config.toml
n_layer = 19
d_model = 64
n_head = 2
n_kv_head = 2
head_dim = 32
d_mlp = 192
vocab_size = 2048
activation = "geglu"
norm = "layernorm"
norm_place = "peri"
norm_eps = 1e-05
positions = "rope"
rope_base = 10000.0
rope_fraction = 1.0
qk_norm = false
attn_scale = 0.177
bias = "none"
tie_embeddings = true
parallel_block = false
extras = ["capped logits"]
init = "normal"
init_std_qkv = 0.0551
init_std_o = 0.0551
init_std_up = 0.0551
init_std_down = 0.0318
optimizer = "soap_variant"
lr = 0.01
beta1 = 0.95
beta2 = 0.99
weight_decay = 0.032
lr_head = 0.0142
warmup_steps = 200
schedule = "wsd"
decay_fraction = 0.859
decay_shape = "linear"
final_lr_fraction = 0.02
batch_tokens = 32768
seq_len = 1024
doc_mask = false
train_tokens = 105800000
steps = 3229
dataset = "wikipedia_en"
Each number is 500 + 50 x the weight over its row's rms, rounded and kept within 0 to 999. Layers, rows and columns count from 0. Numbers have three digits each. The size before them is the row's rms in percent of the matrix's.

# layer 7 MLP up, 192x64, rms 0.271, rows 0-99, columns 0-63
098:417551516429448455650431469504484481532523447489504447506484502545463506538460506515441506486484534495396436508495414389578569428485392475556536469506563458474511489512463502453530464544465585
109:492506478583461518531372551530533523479527399595416426577452516465570566495524480452465486468464480430503539510583525487463527466513505533595456540543501464480467363525520502538422488484494428
104:475475441449513512538562390431540563457484588440536463495545536479517507555383570462531513558535454565465489525497500469550406465459517378521517497531539531447560464489546550387459448446522492
106:576450466527459518506565543538577568452544514520375414419604543479553533458465440475404544496464466486477512504496505423489491458487506522538536504498482532558454524410453484492582409562554572
095:431532518579432461574551521507504593583488373467586502489579501501561446568501515506502509468420482438462454483469573521469513468526483464526457502585448530504508494476397520644533504505466490
103:445495488540450502534511530565431549557566521550522463476582503480552539424506535521519598652555439500579485497476499447356472457498450598458525502485510476490552492467491493450428537544440507
112:467494473462603610499526431451514517488470502405526497411537562491508567527501512443493445547492441582489520536439452472477552490593562475529442500499414499530602472470440437384429525473490508
100:424486460529504468550440472581478468567545517557427517545615532485554531479542542498508462450544552636476517527545502461494484570578496485481464441490514588506467557362519518570474456579493528
102:473462526397503542513488466527459518517491557484548480523467595549421490529616470562563499469432480482485469440525543523364495570427468557499513566527492637502456481458480465580542489430535517
100:617469530504540505547569537541536560580545375423469541476492436530540443422478511451569487502469525405523473477559535466552554478439523507515493562492533492524481431555457410508500443442472603
095:483467471522498595531494479536608502496582569431407472557530626525506552564583505537501372412499427480535531473493529461539479579481481489547466573458462504479505548481455536493507482417518549
100:505419460465480460529523558437581538447482447503507459529394496460517438481513518568557449546475522498406418493466414496524525502539494517582531536495599405609455490491481434545505551550563416
091:573468433502500456485550496529496510587605473496506501477575431537485500512478391577574457490528487535518455489450534473502492497529555477563442575546413388556512548492592485478427505478460622
111:499499549575446556533487562454434554446576560493489448442407492476471456478519509482498580540523495451475488568557546445358515527494402515534416431465567562565482480544496442501498405526532519
094:416498507522490487504588534544477557551488450569577544484443451467346423402429472518571484468547516497497555506557475581444517503467470534520554585529510581438475463527515537526582482518534555
110:494434466488507522475520569494543426512532451481465443632528507504480582494432370506517474544416448434478491497502478613474456520569578472549434445514528501502568520492490481552447426473604463
085:584517495521515420530516536618507468432464459483512493476470457493526464541532556566515487489522523496513595530470532487582621505493532560457372542559504565455517555515422521559490380469527574
109:551488576489541464447495450475432547445474490572503507574534463557554421421437509514467446579458573535590422463543409534518436508475542458421476480519638489517537518551528472508500579479492455
106:498535477502468486551493536492527517443466477470490375500592544483532542471424485396468511452507409494464592471468590465515601460502498509512554570629436496533452469566498464499530426547580528
089:418520557519457566499487535556366449477473520510568416553489525548491542470483464531481459520536521498529492397517530484409407529540439506502457633484467465577466468479551575486519518596553461
102:494462527485563476475485468555604458466454423508519528445542481520552454491565579519478501477531539513506404523485409493456500504521642477506546626501483595397537526515486371468522497496486520
084:456530484552550504583462419478498509635512453563531470383505544449464507544524523471508433560457467522464485536511468450457579577545520524443563503544534464627535473442526524472405547556469527
108:400479475554576521462610548523483364516470514501524456620472456477489527521435520526456439565493510504485617498548447428480482499605503446454476509460516582502492464556491562560492468511507445
105:512477572513491546525483503448435518604481540520584471535481454474431526465524501532453526474448465493496483573547576449609529562549424581554540390477470520448576463485566473535450414549494587
099:446565550394483436523460537527493539454480485512511474467580415575497503501557469526637527601524549527536445441538561598434431492497427571483557511420518497582529537547518492489503463462495500
093:465517423500567571561538476594478556460485537523581525526502477439513544416458510533471548544520526507649537582446553414476585502503497408540503527545505495446543511508481429502424570543549543
094:501490510500419533439504529435417501487473544427581494405603555494447506533534365507489502531459491459539503539531449598516535589503605475467582484566513520507465443438447436451471482525500463
097:598472579484541517475431522371489543490431508582509507573546480544472501509478498620465548487414507528495481494462499569525538569454512514498465470385501500558493615494548466508603476539540464
093:492527454579521466498453461515601518513526406540573581461561438445574462459536535472522515497448507472422515505462527587491446472453600482427467460532580478504399497533547462389454460448521533
106:512503507485490417460560469411570515632480453482501534465545524519560439528512536535575549500462578503485472426389428546592467450534454469533561496506395509445504563437564471548529505523469452
113:342459463493547412422519478431490495465549471518565529514531469434456480569502519494479487514550511488608438475478534463415464519583409489552563528507542471496548544513538456552378516524544467
111:512556444589507512467409465504557534446507504421459476530535422462519529496536475475474504515504515459471483538490492427489464554462551569535510410509469453563578419450561567384451491512497340
091:495490559620556487440434467560360534512514488518531533547485532512412574542480530496517495461569462554427586432458473483511446476459410509509549535442447555466436538492562475487527478552457411
090:474512540454484507443541568579473519441567541465494460511514590443435517472554463507458472569537484518483525480474618469553507487516486482440619476386386492462503597576505489492506581480445551
093:519399572428519501459548516564531405548438599457580428530554477569427448548428550456513487432437461511477558511587422540523558504530463490423537581511490499523520519413526494485487476476513516
092:388500465476493506492547464470414579560467487408577429551568616538508510515524502573533612465477493472513500459398548530527509475465408557477441504436483533468467530473483489488539515518503613
101:506546474538564489558557508525493404426484553469550444610437471486440449473459589511484533579515492510525528513505457580548491522522369487501599403387548506528543516543518433497476454515498473
105:549418487559551506550498539437513580516470585422466519504434480581444508602498594589397507479442506464481544499564513425428549498510477501523452481567422454477543511471559575419514495492470510
093:429564466454407522565602589479452517482447491501465458479432400557530501553421590459479507517482483528551530441556542520613464490514483518478506537573503413530439524532480515589558470556493455
087:477475547454548510446453474497519544532459478512459586524468438485392378532528472502623482483511536510466525557412555533486491502533545432511520432516401555508509459503443594534542565508568395
097:498520522372462483420541494402446520534529583521485490553560467470509493452497429552518503602506462463595472377476527536505593464457438500451534586494448526453485493524513562477426561476472549
109:505459412453514513505438479504556498478553524608501554551503635502514549424487554510505471501469405537516620487541504433488458513581540473519455452422559517394505502459433519572511546524494425
110:517540463503574498439523505471468465554450523494509540457469507585485467513403550496530441657520518524482539563476490553436531498498491549447505449548512547390622555559598478557506552499532430
096:481531465454454517521553559528532470559501526634488546472460442493535466442570444476461477541564401568506556478509594542557472486564530565457577455486521607475438394475516404484481481485505498
098:506555499496406457614454524448521524531555424496537533503464497487561463454482473522501529529531533514360484442371515420508554527489422490487445491551519593544524491484429549493588566520434459
095:581424482520464519574548459464545545459580570519497535541389467441540464534538512551488509482589498468515455513553547452592545445569539516548454469461450414458462550415453492513455581490430564
102:469620471550546487567567475440547510443531614399478520544468496465471550488472502531514499466501523475496481477445598461591463403520420439480492554527476490529452517516498489607436439593479547
101:489506469546488513486459448535491481536435489564490514571477515525533525508586522475333548414494619536503483493530559430435494531558559603492463523534455533526436557560504413578456564481507483
095:533514490452450464461478486546424477512553424553616416547597454582507568520484423566495479517484519417462531470623520470543527457489561513508491515522479460417482477468472528506480558507566374
107:480550420531551508535514543536581490416546480485415592492503554484532464524442509444573501424470539532487557511338449489563519542432494403538541503487482528462420493483548478451411433514506494
105:448434471564464495560541460508464536575531501500548485519535477536543515519407393513522475499543478436606475573409530534598479402517486503436445492516586545590524401464496498555490461500556551
101:440545605526507533549540518490443545511519418485480522484568520461529423618536489480432523470527614562463483366414486467551478440476482526489545517498510544536506442499410479576553474542449551
100:475448525501439579524475548549572508510490528490535541559541492481445473501444483452559509447489420502464460536593535414486446456513452556464423513505442415505502479570547451499423619500639559
102:490494489377463530556497458485459406511531497417557492564497468537384495481442502444489540541551471608515588504585512496520497454475467567504477538519457531489403523576479591530520434578532439
100:448535484393468513527480535549434548520500594522422486497550468509518491443464421475378479426567570492572472535416568440533483427499502489544523537554508541455539491392435425458547516534457496
085:608523503406545582519467506442526504508487515486425444500542569547514565521508564554492476523437612654483475420468450382554512529508517509507490511451460467464414537511517511494462565473516460
110:526554424558397428411506460443548443482543552513494534517508459491536445644482436483577465605488530492480524440508543567514551573489542449564530470447595530455505496543492522522546560499452491
095:382585493570425479520433511468498414483532444410549536547468453439524495510513464579465483408414475518557550495490511481459534505504508583526486565525462523532446594517498410419529515480406515
104:501484368434593546567470459550512532475425551483579525506388525504562503407488480467504414458567483536550520499488486466469501460556530496526441530477462433537500554525540545407509498499576387
099:499548552474404484464530391466492447474481471577493509478620509484559497613522445531531515551533545481461481567475508452413399501493476600542540497474440508497441569412451454456532500578510479
097:474508500541550480547513391515537428598541556427501487464415531509490422481461539513490516470447458508662476529533501469559500470441424486425447511509500528583478571539461635476504518522473508
104:352547530547527575552458557565488505507508545520484415464493494466506463555487513571558522474465470573448530532542443500556473535515553459556553566413590511420526380492470463551470474554494444
104:542473532498433435557514531526461577478495495512559467435486527552412459551444528506410505452571548492565501569527367468473519485557582487460524595500516460487556539492429484544405533424500587
105:572376469519585464515524436503464539465602579470488468541478525472435474480503479468464465497482439558543467476481580609480485550487440620530538547600538469561495487507482517555546412525513553
100:465568400604465458475552478546522526357483485458451501540549484507524565431536490519488512534507494465470450532442516466499462420537486643459453533513533548453453567506479428506397533438466469
094:538471544441437497482427478453454457483470539470504440559512388499508513511505432429519584481503438522599509462548489513406533474465661602504503556573485526529505542500479460585466462494434506
075:538428525438524460503590398458512471499463456451464464517489603452461604596564509498457436509514395431428505361484518545454502473459475559439492510548491482449468482462431484487488504557493496
112:550470560478415500451526550467496585616515530478476511458498470483479435578470575523428532517406476510559428514531466479537549457516556537480413511574507386505482557571439439563457503455473578
098:529459480455449489505497484515553530582504433437511478528506496612467547452525531503530441547384468459532462566483503388588473432493519466438567469503614500509517489623596498486541471548511549
098:465529504561481490584547545463483481527482523501481507495353504516463505433501578427477537466545514513512520543492536524538601568655515529453526411427500532512423459455480577421497432469555497
107:466528491488555528491491525370409495500639480551462514510523511469506461430575388555487507444443498563501458524512525549545529462491432502521529517407516461587515525470502442530575548578401475
097:450496451550464459501583504523538491452405517475455576493501525528350375546587525402569481472539523487399460504515486481475548473453534482536555571543481503476451575415512484546493471529520529
112:520502488512494437539431571459511475462414492483390467446553462509419555618637508517632485471488479487473433486436486546455509459489488464505509515532473546513510522502439563614528568526532486
097:532490536484451542461478523418413525596442509509566523498592432549471469494553592450406487557463532495522556409473581488562633490478485459418515505579531514469527482514408471475494518507471465
107:556474518520667469487491448550398455536457523550581490530462484569460497487474518516430420524405514505492466467497480537604502570495502516517415582548464576510480420503447456528561464513491555
093:478475551532486582615533559546519469489529479451493504455525510458419608487506497540522532578470525499482532427511491535608570517479486519421525426452448468357439509530534391477479501454525445
093:515429445486562594494495519537534431550424478553550546537477518534501553570398555520403449399510437495605572484516506458548539470568553505505482542598529494506497439584568470483458497504542478
090:531468583499402542613513455539528558517545540591492419537486466529498559539420549542492544495525446546515351478492467502521526523426557470499416477579562492494397505497529543471478434478530509
091:548483506595494488419467544556482561403516479628556548522596484496464524476514475459468539488499468516487550408579417555548526431468504523520505469417607407460510476491549446455490483558454488
092:499436505533363495492517591493492551556541482544486484662450461527458511481512539482547536510409407520556489470506468598467459477501497556574560566489523393473507464482566558538471489531494525
117:473487525534542529556494500487496493502469555401621505508437394565397438561504530449518505436460535451497535431509502457469547562502493473393564476527387451514455527495588531560454520537435528
117:533432495484485524502465518516589475499370619464543536511415504502545606495480499518464485498450435416438497570524589492599468455538538445506451528458552474603533552462517523494526509469413477
109:435496471494571526518501518430522494447483532517516544492479408471421481492518473551513589500509505499495499444457524540480687466442488520528497504426465460543628483441506402419528393487486480
107:547410473533497479553502488497476599458465547555574574609444381540535518441526522415496531536528563480542558489544453531451462550504471513477548431525598505465494482492509480433494525415531390
098:547414478493529443469525441499474420471479571547562594494533513499562469497506388455537460413478477486451541501620510478489403572485441464519478475429507613467486520375530510491508474527518459
110:487540535584425555511553419580465461459574473421499544478524428558488588492524475451565477575448454508588565474544453424405478474517539508582505526450440511471502526410516554558430528504488511
100:530514553518532448449527498477420481424437672475452413493543538501458452540428484443518452513565509494523542540536431553452541500614479496544498522517440516472504524547518498428561529525411588
103:473342544448460424480527594480424525521414594413468499495453446505484505525496612487519483538500497597553473531482433531462514529457546559519486436534451487535485516482441456560508408475489532
099:471484415505464551518585536566465581511529420521507554472490537530603560445611454460474474444567601534445488453544488476539480444571496520515501409445472535537464508509527461551573446454471593
086:578424548485491426540546437438528501621472464532517446450547466501437410457533537596495465554502467522538527443364510460559457544520463491432497521442543463594483488492501483503483551519569576
113:538516438440411403516525576505521474465469545474514492530601571562521495445433521509530493516468492534411610375462478505446542390524418491500498534505454516470454526585564551515458537467538484
107:448562487421525548480475485571460504510532616572524488585456496500441440568507551548521412465508554483491515424418518499505601496510517479534472590557568470425473507510458597598538520439530530
098:510522582517569375499507500383446541520443375433490512434549517587549516454398490436483535530526524504480543552455543500522529499529564479502498523484486481431557508425542539452556540575464566
081:497445443516552531453503431466576493460521613465462507535418485548570595506533479563582521525472536438485519546546465499420539545450490533458530487360451534493451541541506508474493446525635478
089:446495506437466482435480436565456506541473549490460455554493506482466531488571468560588536563575509525535493544445437425527543516420519501520456473535473605451421385371460442498512538476470427
092:443504434527475435509430451512554547481497544439541568538393531528577471504551473539501420472588534512471486498461522424464489576498538519581543513402512566528497424543371430488522503533469420
084:539450486436549487487325489482553512496512569436440432517440503468591451514491461542445569495522427521470547550542519466534554419540390426540523480423577488466534463505515436467480475489499532
087:444379430528430328600539513498521528476411464505470486501509557519514494553432487510489502553403516505464496601506519453514514484562454497557508460456515561522527539471483541533414491565495562
095:551426524473438494475491473508554507451469540527490546528514511613621405578564546631452439556551427502540520449427557503539489523454534446444494536554454527452534520452578459471509506516508560
106:536534558477528555445584445524438433463436518473496461515486554550538542503558495452399543552477552449421513454525409536511490523526504424569583422479551504631422512491513473464457444534472426